Part of a small language model's weights: width 160, 362M tokens.
Each number is 500 + 50 x the weight over its row's rms, rounded and kept within 0 to 999. Layers, rows and columns count from 0. Numbers have three digits each. The size before them is the row's rms in percent of the matrix's.

# up: layer 12 MLP up, 640x160, rms 0.0678, rows 439-481, columns 0-159
# down: layer 12 MLP down (transposed), 640x160, rms 0.068, rows 439-480, columns 0-159
up439 101:476472374524545489483539458469507451521544543460454562490501496509503578610472447494530578506481536526567506500485610383473568655511441521402455586502514543566601573507500478523526488602523479465559474482513409471521408480424553528498509532575521407465423534518627503528459515533511473529531486556499526484453503540413368471415430554525451442547457477484436461554463461542468488464431470554456419503474519453517497457474482534535583481454509446466482493476415535530462516549475485
down439 093:514496551467554462524388477588556590526478542514588429445510553492568491479498493474497409470522415472440599490493543454605561405534460562553449467498469474598430489501612455573476490518440522460460549488519577514525530550516510484561518482704455536552563475534432518433523456436542506500448464423524505530425538464435534482481514449461477492408459486482500521480463457480569532554520450428496499510496527537524538522498485559467454429541489510600488442462413502466588549422438523
up440 100:468471571529589505392495577475478587448559496540508483505516481456489488493576395461479470516548455501395602443567550506442516500523535510569635648525543595558497584556468521558397523478508432557562554484460493460504447447491462522539539460526541504441543442544434506513477537475483471515580443498472521490481520490499441447516422530443470543485499491500457588484457500477551524451425443485500497426498459529506378514449450442524413536559479525525581475520556579580585459540451423
down440 096:411511410491464524553508444585503435490529580438505505539507500489529450493540538538495518469494614485512515466476510505586432491603522515493454472532482391482520530455454476513548488412518537530509458508531472465527612481483454508449572562648500453496540534477446477470453514424372414524522471584453538425568448536447511512604544527459554505488484374407580539513500619507395496542531622556460525479460543527482443505429562499572543532521471481467471473434501504429463465475485505
up441 092:407493470515520516527517391443517491500441595580502510514569450551468452565577521431518505493461583476493501532468504514490557465496488554463439510475502458566460546461491461502529511467427500427462462532572561557542497538472509428470584464496437464517423683481567508454469436493495437490471367472490497534579460462482374578591535509540473521544454496473535555513493553438590440514388526485559505458480512529548519384564519481555522525489586518438555428594480474492558565485478555
down441 096:533495540467523537443512586541587565472458472509485542532439460483473540528554497425547544516478426487545541491420430416593535502506560519436537493509558604433518558477503538524507529533448522563550513448519381457498517438511544558491535539540505552524457423512499530485540515644464524515554557523545482469485447470566583482537373527384508571452519444491450394444491408456393578534451469485544490430462503453553499500538436492467506441443479559377530539522428489520462395452514486
up442 102:526495507565487441474497477480588559580499531479488539402521577480571493575531379330470497419499506517531462467443504459513471443519537510498568511558534452543499534517438546529451462479396481596530484522411515438487486472588497478473499496601421445491522533464491595474513468385493529483456554499493499520492532499558461574485530416487527580397443477620565507489475424531424481520479524533491424494539498519429523571370508508461537540517521461499554533481490560541554534577493622
down442 095:448480555433519474552465450497448466410551561510579508546488527444534516501562485545497569536494491438388526561518506459474553451582486536508496479588445471581503442573472517622468519606465485426455418564529595487577508453469548511527538546438463474516434516496595421511620489493479511412459463552501438530526409486548541469582427488512520563523493494537447467513499527447527510471472498472428522594454526433600360495528571549504430450463451542547429541489447505483514435531533438
up443 098:503560426541452451463457524435497488619425431529543501461562539522589438482526426495467531453505451545373542535540421460555472461454563458466430407510452485536480567593487419553471444571465455472576542570465490431536470492507573447531588485545576446559528525475474473431494514507499583544596499530452400504531539461492443491434558542365516406530537475565573593525548548538463550440425501577511461522452509442515514510437522476467484567571520460510485530444492532504545463501516496
down443 096:459510488465439423462499530601485445483558517457506460599489524493414521476490519489504488522541471571571497604489535404493484546532454559505602469559421524474471627533504530468449568513496598492444476499537594493530520482596507559470456451493448499419461508596629395423503454557484531505555405361545565421483471532501486531489498493505530547518432602459487560452512402460471460556515472466550417502513491469526436482567523519470445485495515557434495404566525491510491530568491464
up444 100:432508511552551420512483451533479495476530542487445528486546425541570496499567474519463558432545379500444421466406457522570545453470591448584538473519467562541469505513494541490389419467567494471518437458567474390599578469479603483518492417553484475457477414411501555463451560438590552577515535604504549500526484614545501463477541520515463492490449540456450451538408538460506396521520496489534518527617498411461494514547492463546486598475464506551516481478506445479470479541538519
down444 101:403415504553501517444579420438520509518506478684526546531450509500526520455479544568524545555468530469489550477474515514506432561562480486544505482457575421381444468479552565487504500504573561443460465372409546475560572493521424572480466498408454540533452510583534587514557565454478452462470512472485420464491543541409483536568417561502503529575410462539547529494469466530514553555518398474478468537527518506525485460483575441558481495515478501444414503527487547518438473498452608
up445 088:547478464474468485402449504370461542425473525496543527485523493563581531434532486430631568457455359518527480498538485577431539537452527512489529496433540523479499512564529575530544622568522583540561559436460515486453517412463470490426474449579517452548503501500414540507558437537441487533443484511516550482533445543466512523438495481455499460514491447459545572474514486453523427583494519530458583553526572521460416411494501397473597376448531532461426493496556513529504558482468443
down445 089:585511515449503497530512548515528476408446536567540504464376538486464582533509485628531447465416483539418523510455584399460528512431466435379513539530470469544525573513438520502529498512491364495500505502539526538480448634428459568475514491510480491511567449556509520536515550509456517509496515526517433494422459417450497447619543434511488517526492487508561475548569526465590562448516529505509527568448477436407515496553441531454454520516401406508549476567498571476497535481580612
up446 097:441480473534460434457472593469473550500558498426494494430434506470479442521541502532448464461518474513502471488369415522564407533551574553535461537528532617490478529543572498522379521432561462503539514427430535484541470521417425482391493492489525407499470446545544461480513461481496476510508550494539495553509472484579553506498470473468452482528596375497557506578485540511539576586528559446561613459567606464436455503483535466487490542485484530434590524620383521500465504502458508
down446 087:581532490507409488489401464529558510422520538548404474473542493590468506431482482470539523521565430490457516531573459539596460529560392539562528406584587506519450520458509485425561413506465520595496564532492542526431557501533487553517492542469422508531527507404512505500498525535464519458518507567530459487424472542473494592412503446485547448491525459543512490599537556453468436499524426439502500499444639524508558582468489419516585456452430455525553538388500392531501557457518478
up447 103:485594512604416423485545460480560488566508471553455518476530537401422492467530497429506536568541478484528507474456439486521609496479524436453531543478518515487463525512543533467506547463605549484677480520380413483435495478479494414578549591500540444500466471445525502467484579449484438481515507546519461470571487482433559429452471469534405526480500524612461487519490472490532502538499429408568459588480437543478593530495383540542488586559456412545499524524504537463495441528529525
down447 107:526587551562475531517455526534463463497495566594465406470413453453476525597512543445504522463556485532668520517548579540469568432455493455517474502546502530539398471494602506532463466382442531527502483530556509540503423598465433462494520521482504452528532503507575515484452478508510512479479483501468503462477447545507523470455408455451583580493514483514508462483530487452549569564457513442556527604590351481508493504488435494487445509530506499593517607480473467403453445383432461
up448 101:490441483469480469422490457531535526536482447393534580552449437576542456472453466458480522544439492423488488455429445493534475437463594463469586450475479615513428583488489578446563478391383578495485543538481553408474485564507569533547449523557416527471379483547477545472554543486506544500511522531507514493479488528532611565501467500453529598507484518453442503521604504510497612574511545450451510489490525595553492447423447544578492533519503370459493507437483507469485439510537474
down448 101:607439480417534566591447466569518531459542540495438561576451403511448504473429389459518566497474492487567419487520546436500553508445467488465542508543501574519478517491617550498553470484481563584475489490514365539488449494415545537484549545403412482467448544540388472527566515550482497473496480465500597490515535459397591406481524496465466467545543392474490487475596456482515503494499533602523500475529574493541490427492513512548572494449507490526480490460503542511611530415520565
up449 102:516458500486488426602553582464470540518541464443521472493547508493457475516422504563443438461469432467410582517539455446437514472539500515625483491478488449446456518422410468533591516445491541469462456494423495493426535547559570433568504483452558453486617524489432627515526534564510536544444498466554544462414515500420555556580457458530539592500593566507435479501508558509467464530488547503478496551471590488541529524382480487598509479492496431498482513563477404448521597480457425
down449 107:681531432475523630491561487482604449471484540459528486512510479532488531557529483526534453470467531467412524533545468465426596549460508503530486492487493399527516526512457455494555507444481421521478466517419497491519448573442574485455457394489510475518501515472443540474479546562421450538498506437624474524381595534405463513532523487484576555496520461471444524454413532450467577547584564611470565478613518549562503510528473502537442461454529495471479482486428532512494542408455537
up450 107:586498504470479470465543483533585475532480455451572464495491427515569488479564482594473558545533468538462491433519493384516527410475526481501613478525570495486506512534446486487467401534530512501531514451505523544468487535488499566663572523506490517374448502427439476514466544494485558510568426428572508434596440481515394529519537486644456455515469499477458516560503452506531473519587518503476473489569416467477500409587376492420539523448434503465567512507554522475544403560485505
down450 110:385484517429486484518463491459413519498543516559498478513453538433539433603473488555585407559407529485496458506513590543508492457472532476567509429561467507518539459496514479425450482544470491575420437551464510542407513514522383457543493498531537555515479507427454484526542551495573482454450536583574481499434468483581444583503522581537482422555428483552472566496460532520536476502459475500449481528506419553474446534504611557597463568469397574510461591592448529485528437450571420
up451 101:501466518476571450468483516561469501505571404450556420517437579520515472425594614501537557487564517500534478510477523545576483430573531506547517433464438499348433508498556501522515595454473534477549477479511416520522471507601480410496577527418548566488459594523536472497471446474421465527500516536502464478407553406512521574537544543537525545591500572440580536382466483468431422460461543464560524469520480473483508474477456479482545492439474467570516481520434545429400509518496402
down451 104:496497541518463552557517425633455461551503549457553487544456607531429462451460573524456507576535527535469505497497508551539469394486515608507505437531465557506528541529536482620464604509444557475423492484536560501507441551482539405510533515485568510526427558533498560581461448490473392530455400455450502380465510437548446535466495434519469404465465470489521462557474415489467494487412498433402580532520501442488581515512495511557575454482518615545401491493486478492555533496471523
up452 091:450502484488484503456586513386568504463571529487438494417437400608563508518542474493515495658492537488500511496525453430501387482400438489495552530501522550451534547508521514476570567559547493493576629493509471509413558512529516491468504530527496492448452463503424524507490519413428472534472357514519573474489457527526601566494533448439498493561499463410516589408497458481511450524441474476529589476427512520484495460521559542473495586416554483476486520534615478443499503579465479
down452 089:493570430555462479569363550566482488395482546530500429516506482495516567522477525554484509441472404507512590534396598514467563524460566438486481522505432565481497510539522403489495461496515516471498461487458552585535531456441567539474380504482513449517519382483542502513580581597560547486477487457444495501410428458540482537676491558470547508538480527509547444544494501523466532540487530512542471507410470437518502497442501552612530538510444462548510521487475454517465495359468557
up453 120:504393569347473582529513611515552525523521502448541419586581446529495381475498387491506522503526537493460473491515482557558504515486493420524434554458545511404502491559493458511538455433410556465581549510535593492467418576489555422427564528551459490521441516521502605544526491503510460533434453473416469562462512576500443423572446456474516559549520501476453545457489586506507497521479516421366489487453459575508499507435469563518541527535466441449503508535472512446527527572512476
down453 099:558397514429469517546560559522546524528547429548579433557548486574479442536447446518484502534471494417562511477466476463490455482515531483512534489516521500451453504541558446394491458413510511497520547534457530574577429451508545507439627532528443437469493551529488486506390446521507478462425483489490466522503535659509478454552369411535549525586569438501574507526564459502442525561433523517390529464404509455512572554474513605566527509548455509466520435485519441481505465507581576
up454 103:442623397464546547515447504466522549509455536408436504534579546502498487565415453422516527519568465500421534454567456477544499414502514542554495505467435545519445508468579484520564516494515479442485481482580486434521591487526453428560462393561462549544535514575547472460536448459496439445475462479566470478474507375537488424471484466460507512538457502508533537459498470573462547505600631566444532586502471546479364479493539483520433535473584528553514532462439414470475483467483384
down454 099:487505499501372503513520575495513546554493520503506495427496566512467459499459607425483475538470486537561530519517424503457524669475520519499539489462530492532536498436526390458491476445430555511401527533563516559592467488486577583485471546384511541435464506494534540496493523514490523477525416505365492477524507433553474564479569533399535453521563440484443506473528525566548559531485537566486519516426476537507450618484499448457412566434482437400452626481560511485487462445546430
up455 094:552573574551529515457497521467528486574511464509568448518524530484502449500484514568459580547494580490465510533502537438564476424586501474523422443581472523509578484517359453613486607469409500523487497446464470555499482505470542440537544469463449439499552586433439561427488536548412551420532545542470413450508511564514411538573546376531490381458466474501530483590453535476473507507434525504515453582542456500413480504478514477515492572463487518535534438485439452470556418593488565
down455 094:496472531481430531521468367549444519558550556477536477508447412542472465491558497434505451471497426435431446548488467514493586570557497506413555410501461552466442474559500509461534471466586489509444576569435548441443544564438431502509502464571481592508467432472454520563522451536521494524502518446468528504564509571428587527533410529508583503497587505381454491564532596489492466535560403500480410469519458577510420497552476482491465521607506439515527435567535601569553489483537526
up456 094:552456489493486556431467487445513594555518453538496544468611457538613565459521511517529427483469467533511530461527537540540535540430554480536493515499547399517500523525558537610538538516589471482487473547510377522546594527535554554487512539565544443462476584515459508416507500502527600469531521361355460480489452482635502469524446492428533458514467528439442533387495534519555472537459518488452562528499477487452507537508529478422414468471460503400587490435521487389499491499525455
down456 093:489560575589456527570427479522494453417523506589463533539496546573446457429517486466481500546465496500503540570551452420493484400509458532540497453516543504449469452471509441538545511509449584605566501443457461530501457506576443471434459466519537592531528473505443454484490448412507458482458406543601427446520502576515456480480602524484473564531587558582526505459428460465518454468480511451594539521484486487462448507485463613521514450410540454617473480388587492581531529500590561
up457 097:429435510568519534557510570418561488502577482489510512412507485404572482416558416520532447601530585583494503503523527407463512428556532496558504484598452549570550466457568486518378549535452463489535507533442449428492558574520540416590586556515501568449544401417543551564509510483494564456526478505556378491468523434507503575489544568509467518488518469452485462390583471503464585474516472498391485510451478487542430559473489445506479488504551446543512526468455510472502465547468492
down457 100:566577571474510486511547509605544486462451578479495573510481548536481458466478493471459585514500448470520513522443514501416573497505451505472493495440522450501508557575390513483517415441530473452451548467500527535572523597401534606506489522509533418534511492489410414413470519515512453559512605525460498457541530494530420403496411462474486433460521575535469568515544560479468462566499635458591499497539447535401506370563563567467498461478580509470516390528483475548435503468476506
up458 101:471463449536523505498428427429480517479393539435552433514546528548488604526427505558546513572429495508526536435476434585519423432522479556439511568490530512539566525447587481509528523543459561570496508459567468452514463430450513411489593490499493592460594541511432585402503447583466488457465579453432459532406533507522501557506532558527486467499510524454409583572571558478488456505497447532518547540477394556489466524413449489425497426498401598489570522559490484460515499466504513
down458 094:434498460489527497582446535448463445481466439512429604592574427563365573451417472494564497563521399454526512552461566528521481521475524576504487501475438470430415444557516455489442477523508453532497485463465459535446515488534508532527545488497527477554462517582442459470405600528546474500516543465511482508565459495443513505463437550512526528496517561559540645483507549618570409548481451519475463449464472553564545471454524510497460479492640396511462538524493521371509509525581480
up459 104:609484482540514529603424474490446550464476478449397481449500470460497478604443514535566525477575522492499457587500504513557524447542458445456497509482401489473547555539521521541515454525528489531536471512574562528458545489370616534426511504460568500542551502464596507474570510495476567458429564446528483543573450404458539546463433428539503445493517505601475525503495485454445613512507457528538575459530489470455508398460400474478571482419472513524480552494593473516456573543371553
down459 105:451522438460466490493540403500590504477496479526613387420542466452466432404508545522542558546436586500551550465459498478496478468496531530548468446568486570547489403472463548438482446514518443463583545541497530385515551479490528479532506423621431534526472495456460540446406502507455430578501519493619478470514507470546506413565491581519490495475532516489503486612572493481537490548515523422438487463561570404536444577542454499475524559559539409486458525495431555520575511532400509
up460 097:534498527443472496577556547466609457485496517466503494457489379506504484425505479550467584523477494513588406513497543439476568562491528467463465533513535483509434422517494496472548475428471448427415450507481471467509552506531513619531490440552388513398493496478510523538506500499511460532471480424449496443497537553493451490525489507572398516516502473455443514560522415620465423536513538583612479455518542567653459399584474532464531478500369455504579519491548465434553510517508420
down460 099:511475448460528504522481443494487576466501543536467486505507503497523613442494591465479471593471541528506586468440512463554548412540497506529497494395505504531526539502476451509507543507596538557562497542476519392551436553479518433396476494437515532647519425551488454494469545440526542470556517483512489489562485478484505554425472503550462415525485541441517554520374490540528474516504547496528614447506544445502463586385327402515522513424477510577390533422502538544472486531471551
up461 097:512439428538439472599398484519468393452490519525553540484516442494486450498609446464514510498454515416519439460526427421523591501563522481454418514458502490478530590577515582454474434523553487495553484534440568482538559545592544476553447493440425475455449425557486445425538426494544542591509558486410492523491574548506575485535509506585489476497587414393494539524477537460481561484490494527430571519479521583553515461504594493380522472498550505494568482426520400550449501489499475
down461 098:502527570423574434503558508456520429624454558527464512458514571480562560497548551569555482487438547499479521541547490511512476443493517502510452520513494567477487458438529407592443572457449439466450525481438473455525435464434419541432562533502565438463543436490575501574505538458478514544506448463489445479510459502403525492498430429419570521462425606508466462524477535575419554541630570440547441450478517518485407562544544504456545529492455414455455525541537615527504492517443591
up462 100:551530492476528460605532508521434456509557492544504499538417535496495448555474480553567446504438491481485504467431388396450485423476515495418474526538505461531522548552442482546527467367486491469477567657539565584509509611519465486528573528446443472500515569542484519475456508536468452518513561523504576507500510460508412535534557497497517529577504389505474459539512488465537476516336509435540409527438464533514552503523474581466460413478517556432587514458500395583574522572491469
down462 108:549577538441501461426547457530553525460555556531530469555524520529542546464534497580577422523436475547495485436510468476509383477474476519526512520461614537499439536397485416467551518591483484582461494548496453600570356482565503534591496444444429478464530423443567474529484506437509490523531534500452451433558506485484534517402507508547517553454445594486460447450491534428372489619475515412545451535482482496591563540536526436491490485436479482501431456512463530529557464544542566
up463 099:530527546460408498553537477489518484486544489519416520433458507406620494512509502545525487466494516537503529503425527496442575516522562425506510491400448459535500495618506416597544518486404459450476569506538484459458546556392538467486561467464447502548511594507464511394506453502496462535501607504440509519627584593521514583575531455540500479521544456412492576545526541534545430473382457447401471502480463408545416487476458488578528546441457539502530506541435508546517492527567516
down463 090:474478493515508512511520491419480537485426493471598510559458484560464485443545495471499477495505523514515582492556554513599605451565474494473492435569517525570589496495536462438493454553546578437523525444525422476485489488519472516512498594512484577492405430550578438474465457493525546537493532547512530500427483460475560460564542635563568442500592490454419487455441540497541488553492594453491527507569466503576515447455445518472369410508548420439483614438425496476532416384475434
up464 098:657434549449532463528494478512488431621400439537563417500464480466536495435456446471597556490490544515432532481470583424560493539483519456542481554613493480484559556531436496533477494508429486485421496502446426416500415490496558528474536445500554522479504551493454519499508465454434535492497535524514571569458427534449441503444482477549576475496549408455434444511552518470508463515474418513451515525537531504444565561526458495538551360585537580463507583424513453435519566582439479
down464 104:542446469461541508501527526446476441470521591493507623458582447501484544539512433458490433494556465518452489588408472487465451469498481483472489447510472591580520481433434543512483458497475578455501531528474558595435486504472459459474437485558545515492491466494507506502410488506466475438502473537554513517512567538396591600575534536477365577388477530487543487443447512480552484514517509603556589488624504561510513451449562510504500628457465433441456442516582516513520523409403553
up465 107:468528507456408521559510584539452541506541392562454531469592515514497516502565498599470485470518541541443570501488489533551521494491490556511583464547474612585450541447469598483518522513428520501556451446576536369536528441445476505547521538525465510442495481517472544446427511457518564487459524547492587445535478437534520498469549516486527507476457513555477527476543507599652452531537453460507417464570520435547492530517429422449423510487441419502496496409429625451462493511396411
down465 124:508514480475459561473536538478508445546485451566383501454495550548456454533487486568490490405543514563429463522417600527494515492410458516519425428441433560474458557341515512396393536439619489543516499586476491513482456477496508508479479582460548428455482499483414464563497410499539449536470455487429577462537564493474472467486567534498504538467525575450517547535519585654621515545551502551467537550498453562509484550515482512478550503537474452461500548512501525428545593522523478
up466 102:461554538508437460510445423513502585537562469508446378388519499434488502556404519448415470473476519423509457488504470546473551437579454441458506629554463579521515486464590506468487495528592502481532488480504578475490578435473494515514559484560485526527551468458478554494524498436505498574578487557475550491594509494533565499512528509515482502517451534503476546525452505473501556542534453547437429444435394447595425518575543492568583511559481484519535581380418442561421419507599510
down466 106:498497579602515515431540521442540421544562467530485453438503498444441567522542497496419526572530465530526420488486476401512512587520480443481501521443537451534510550533472420450500609561498448468499489531561532495548562517409451460485468449393515574509539548538472504464473466492482618471501519505516498488545549599502507479485598457488466570401479475446552511512476465465477518412587590410505495434455498450502388588429452620464539592451398596521500505498575516508533466524524532
up467 092:430519407505490507479539618513496499539577484488552524415482530475507480516493495541482402576487523466471463500501475462456519484473535474475357466546593567449590475526604567521611494524555568550471443456521515605476472495444572457514508468490531513490415439441478351581520502506469430565485522571565515486484534545454491560506422493505468465532508428476617468592573576512555547524450505480533497488530412453531501509470481458472525575417441451550434500483472479531407436525412540
down467 093:548514554388520454504502427468541537440495436451485548577465449468478438542549439450499564494527485536569575541474485451523484466472478564532538500499416444501507401461497536474462509476481449396487527575465522374563497501520397504463462398606493532496556610470544557456521546394534519491516459430457548415545477398516472484562580570493593495545517606524430486469441474468507454535471515513555502488424505515435564459543557573595510478538536558504501484527550564457556568448564461
up468 103:531527482465463511439534458380485475454524605430545487447545468542471487502467560578498594438436464457469457505427477506440484400535554609471460534506471567543509547437479499489582536438555520519555464497577496609616485519495541490369542431479431574551447458529474510470499422464492451451553539512515396479512451486548421495455482471536522501511461487455549514452572452528548498523492496382542452540566438549508424501454600435551460582513453462549516550446564460524591474538441510
down468 106:519538467441549422550488433566416543554462437581465374530452429524472458520475541575566431501578509461458463510507542559504460570554443560563578461364584456477519521576531499600495501560521503535547515492489465588534521455491518492495511461430429460587601459523513457522529558517526390463497434459489483573467545513475504485547539454412554431452538436473521465419496479478567590417483589507421559544531460478426499502520529511460507557488498547428483498424478460486558540439549446
up469 097:509530473527505584545528446395488560537537468514545502587455523470511396461512410582516486506454527552539391541604513442505526440479515524479450536540448463400506537425477550601528540514490513533466420495451451502611526431476505582428500459473554520519512498556515546446531565532547512561498591466511478497483494502405462508467476375552575539533500406418491493527467545560501458417477483532447513514545374513574475464513437505435555408505505458444467456435567466445477569538608499
down469 098:465494464505555534501479537391525497563493571567461500432502502520484553527549498509558419488551446450499534454433521533509629493537418444538490483557547517478562396578446438497453556437491503539560564451569542579542444590582514517581483458534529381478396463437453474463490488451526512511444472497498460469485398513507530374499534526461604396529530536551407580539524498470388479520458514535464473571515524440541459425543493525505535538477528499440465559441550534568516580472504434
up470 103:492577533423431485458596498530507612479507496529437484445540465512608530445516472558496528548531476432452485533541577425516535434468514574624454472562518501454512522378593499520490475514537470488615506407557476465434489510571513509538451470549464478488496402536523415439525549453636441525548431467459460453649507471486462491500458481533540436532533541546518484480507450485452441499447518471440458556515455403512568521525449526481592505586495512535490477487527424520466564403547475
down470 101:454502532502524441599522421489444453578483475433483473524631476501468519388405465491544561508483439564529543594508364441500453542477446494409568532479509468486537481546493477498452523478487533497505472526429447556534445490594475475541484486319488439473439546536535489533551455562434558552515406513481476589488466431473543590515526592555415455450552492445556570444577433438488482521524534541514557439468493551531502405475486506526536569485531506490535519503566523491468514570556469
up471 092:391503500505555465531558506481422526500490493446544488531543471404527498492488476544364451438402605437553460511485462475552464515557471453518499476602488499465533483475641430547529475571494529421457506534509549490483414517549517473504543526597454401531459419496454356512592500446471472535547592558448560452409449462546499514458511429541512443566494538493571491507493531505444467464525440490579516469494590538535506439564406459439474489518529503587550533576462508457415517509478505
down471 092:555410468514513479492516454498484441449562483508451453455500477622504419413467552499553417505494547464545436453531461497408485483484488587492440527448513511515430508528459501517565561507564503496638499477405574567539528487474470553487393477470558561449468551493555546497441531500481487528546451442564554525563497428408494492521475574502423612362494526571468553562550499556512517503396513538490531454427410489462466506507536549436523601464595480492482539448438558576570504509480453
up472 101:519519543478523452494527445508514502528495542539485516521549509554486490435459505543430606460489575447448403416438490492593548580501454537453517570436533449568422611363559449535526583510499469437485436462530465509436573492451593526516570489535477489530538460440475423433567467530489540501466577410521533480462477526563475514516474489470535591487441456509487478576474488525552448453607422611520592468572534502512500451524475489523445548447407458477503444507487494586517523563523636
down472 097:485452399532593563527539581442510476515496497404503460491523601485415610505461512519590458584516424511543507675513552481548461516466473409533486449480518512592452459528515525488452479582529602512547435520485444438505465514445426504536540519453547500466522520514514516442456536532506515452512480477575455546498493477472473515457470404506480539553534466508553510491545590443528495522497453495483358485495503510595449561496575450495456425496491534528544633563491531431409403509437450
up473 102:552524523482475422541503568405491559531458442488466445523508496471428452457400491618548565513555508492465516484605431437469496464490434555453506549438448599492594584513481509454494508514514458524555601414466470478506471520444443491441522412518497513470508485499565475459420577529412549559579433516513573491457519485553479497542552459577497521445343476515525547426550511531443555454565429545495502613520562510457506506592488449473554549509455559468527531485497582512451572462454425
down473 097:506481416425499447570448506536543498548514562548476462426511403523462474501517552495526518456460548520520526499533486548465510479484427401381553500499489484516455482542478613528443599587507467503432516504535433560464533458421577547554566419518453506529370558525488515378468526402453591540490507488481459539565455463558460483452505429456594531477545485493565483460520490623536464503520494465382510451518584568539555535423547563422428509512508489619536489477537489467467542493508540
up474 100:605487427478518472539515540493462521473399477548562519443506522455417531405465507551499533573425520476479505481550465520445429522404531521535537483595457391517429519509547458479544519542488502566523434549525510525495522579457461553501543468478537519518441530514466594521456517426482533573491442489453529530599570426452447534516441504526622498476446464538359495407569464469547514493513488422612513461486465508426518507576501496623483464536569487569579471605567583498526437496486473
down474 101:477536513543546503483520618545529441565461515500469449521544455532563465444548498426368529545531459546538555443517547409542444543538540384607522551474506453514458499517471538586597434446590503475468505506550490451440543535495522532494532522484504483519554509495474496580447440439513463439484369516524386479500476501489512499480622521359566489500437486430414524490491475542475465525535499487485553557502531425490405480491450588463529565554536457554502455504352542515517455561507542
up475 091:543460512438503530549485536530498454409556544498617526472460392491539540502509444520518546524534449496519459474532464500436567589417493459525515454621518475565575509510614450535495488495511453583395575473456590528447456447481485408477432455530511557414474551489521561543521453520522460580430454414520483511478585511504435463466550460556394498449596540447501571479511477483496429520489486459502512492517465480447502538469366518508476538488532505517537449513509505302435566526496506
down475 093:511456461551554561491598454537411471482398486473408445511537553533560430614463531511451487438512543541476596507531462535515432433555502506483484512422512494415479481518469475515566584524484541447480449581537435503469559503433535536556549570600494553566562545528501506543492510476481537452468498552453417483492424484557548523503443530479572466497403404534471446418474436498457563502467443501611535537488574512443538526481505606428481443408458499466495536458457436610579411513476500
up476 097:572594483585514506563560523461470563565501562562562560489514491530485452486471491466492527532534576501509489472575448555475514594514479566548594490513519530470531428470486447452390504455570544537500362539515520492403425508481604453564486497496444453463458454498482462433518433493514505635504502488514498483570521414532566488540495448462458460546598434398515466449582501467562531466527493499466494447479506387439467456497577412562450427577512462454433459470512566564459429540554468
down476 099:409498527491509512540452523466554463534565476440447486459501515569526569505541543593399481481541456569540540560395505538499537505520477421512444393487529442401485525460500460514524448471378526556552577563468398460496518513530461462529449484557566565549491449481481556453423538527516532548503483540530419457520487592540417479491488520503517452485390495540470540471512526491481536485345496495476452586549493486537502418517528525498547548517511372561585486399495528509571631506537575
up477 092:449568427522512459439519432441494548540488552477562520538567535583551470495490526535533519460525499505477479477486537507523491464416489504627577539477458487507438532604450435461453503441517507556387545582552520497474458505611618506423469521529491504446532547485443505536435464531536439432534435559505467512509472503602558414608467472489382552536517400566446491637480464472536463481429550509451500489545526507528475570490410558488467510482474487536531588514435472498402544544475399
down477 086:507473517535544502473535426497479421558468514461491431490391493508529528590481467556437519515506501413536467464454528458405521486537442422524549526530485507517553498513501569497548422529511582493561533345592457451575455455378427482418477495526520426576461498584569542531511530483450446529577646520498545450397446458503442544447470463513551494573448583467469448504533552451475536516565485461563501537545488475497526566482562531535524462479583522456479396484481553473589480492506596
up478 103:580491532503476607486460481559484521567584536476440565515581435549464488573527495474513530356610481500492467592509512505464466546467525484466426536496562480564585628509478465436458465371551517444481470428485488482502398511494413574422550531522478496500454547474545481526463455557465485416605507570426479533495515502451475506557475483376517481515537623488466477498554505494456474521476473548554497456519434512518549414523445378476530566504480445574584496460529582486532503505500489
down478 104:521447450571483595492576598595489505455442499468487504573482454559517479507497475390432526510510438527396508492573557445513496576530518502468459469448530391545523558513506440534560448519555513542491450450518487506604557421488513461492491579549448541502374462463571403485521514502474427470448457532528478582529594594514444471477479490529437508508443488471436519534421533484454496564511575439513488505564420496435526446533505538518503506517430446591584436440517550532573458499437631
up479 106:595499499488453428507453485478525520468534538549507494477563429521428525420372554592545472497470514559513487583540451521524470520427469533535491504484467531519495585525481542500583552420478491547475537579496532536562568508412435506514485422557541433592577455486488515539457438509475458542507566473532542438475470484458418493524580568576492571484550498462550413475394387560543559583540504519530504385422519514501409463470387522534499536542453496514466444503559473394442514510400471
down479 103:529557540520482459490408436430540527506464578483543519502522580611496492525536482497427559523464547449515457507512475501496505569550495545392470539456480493517473489542500379474410505576646478505491462490508563624475526355519456456467547497478512505412518601541436437449555540519535455407445418531475472579455446475495666493413564550603488474493480493499493533551504503559456583519499531525462568502505461498508459527429471464453476455534485489547530520462500473460446547537410551
up480 092:546463499542424492521589444494566553496605497469423487495537520512583390524452465397533547517528550515466477499517469519469506489513575437501404526511531483538570437496530464479457500474499524435521499490474457487588428459462442478509410453473459440508488461395493495454484528494498446559443493447505479427483525399521581598564490471499532594385527531467505443515398535510549508398498480505521427546658450535536445495557549567586398472557545453536600474411497520476528490512461545
down480 101:456498552501576509482491502499514415527443434566498585488417493543448580492560517529546480523411413540515489462519442453523536532553503501460558548473572454524555589534419521584601439542565581464455549456377465489469547503570530461532538519449535476515468578540437545605594373478509504523561544538573504451515499600448509444428516541438466460537388501493539493467465534455485456533518496572469425543438513499461501484389550468439446516476538520534349483494488483488505518445485505
up481 095:512531519506519575546495395445510530519517390459495494476461476501424514557544452521544549595494498566601570450457487541566477547423498586419457441504543441562565512426538566438491496531478506475534501466440480532536560444531441499446556490627492580596545425552518590484577592395452505538511417533527506464487541589426445475464518527446444480469492484538578452457452525428475462459618571519528437477504470481531477538423511596508452456500541458490546440418534514500471468473466442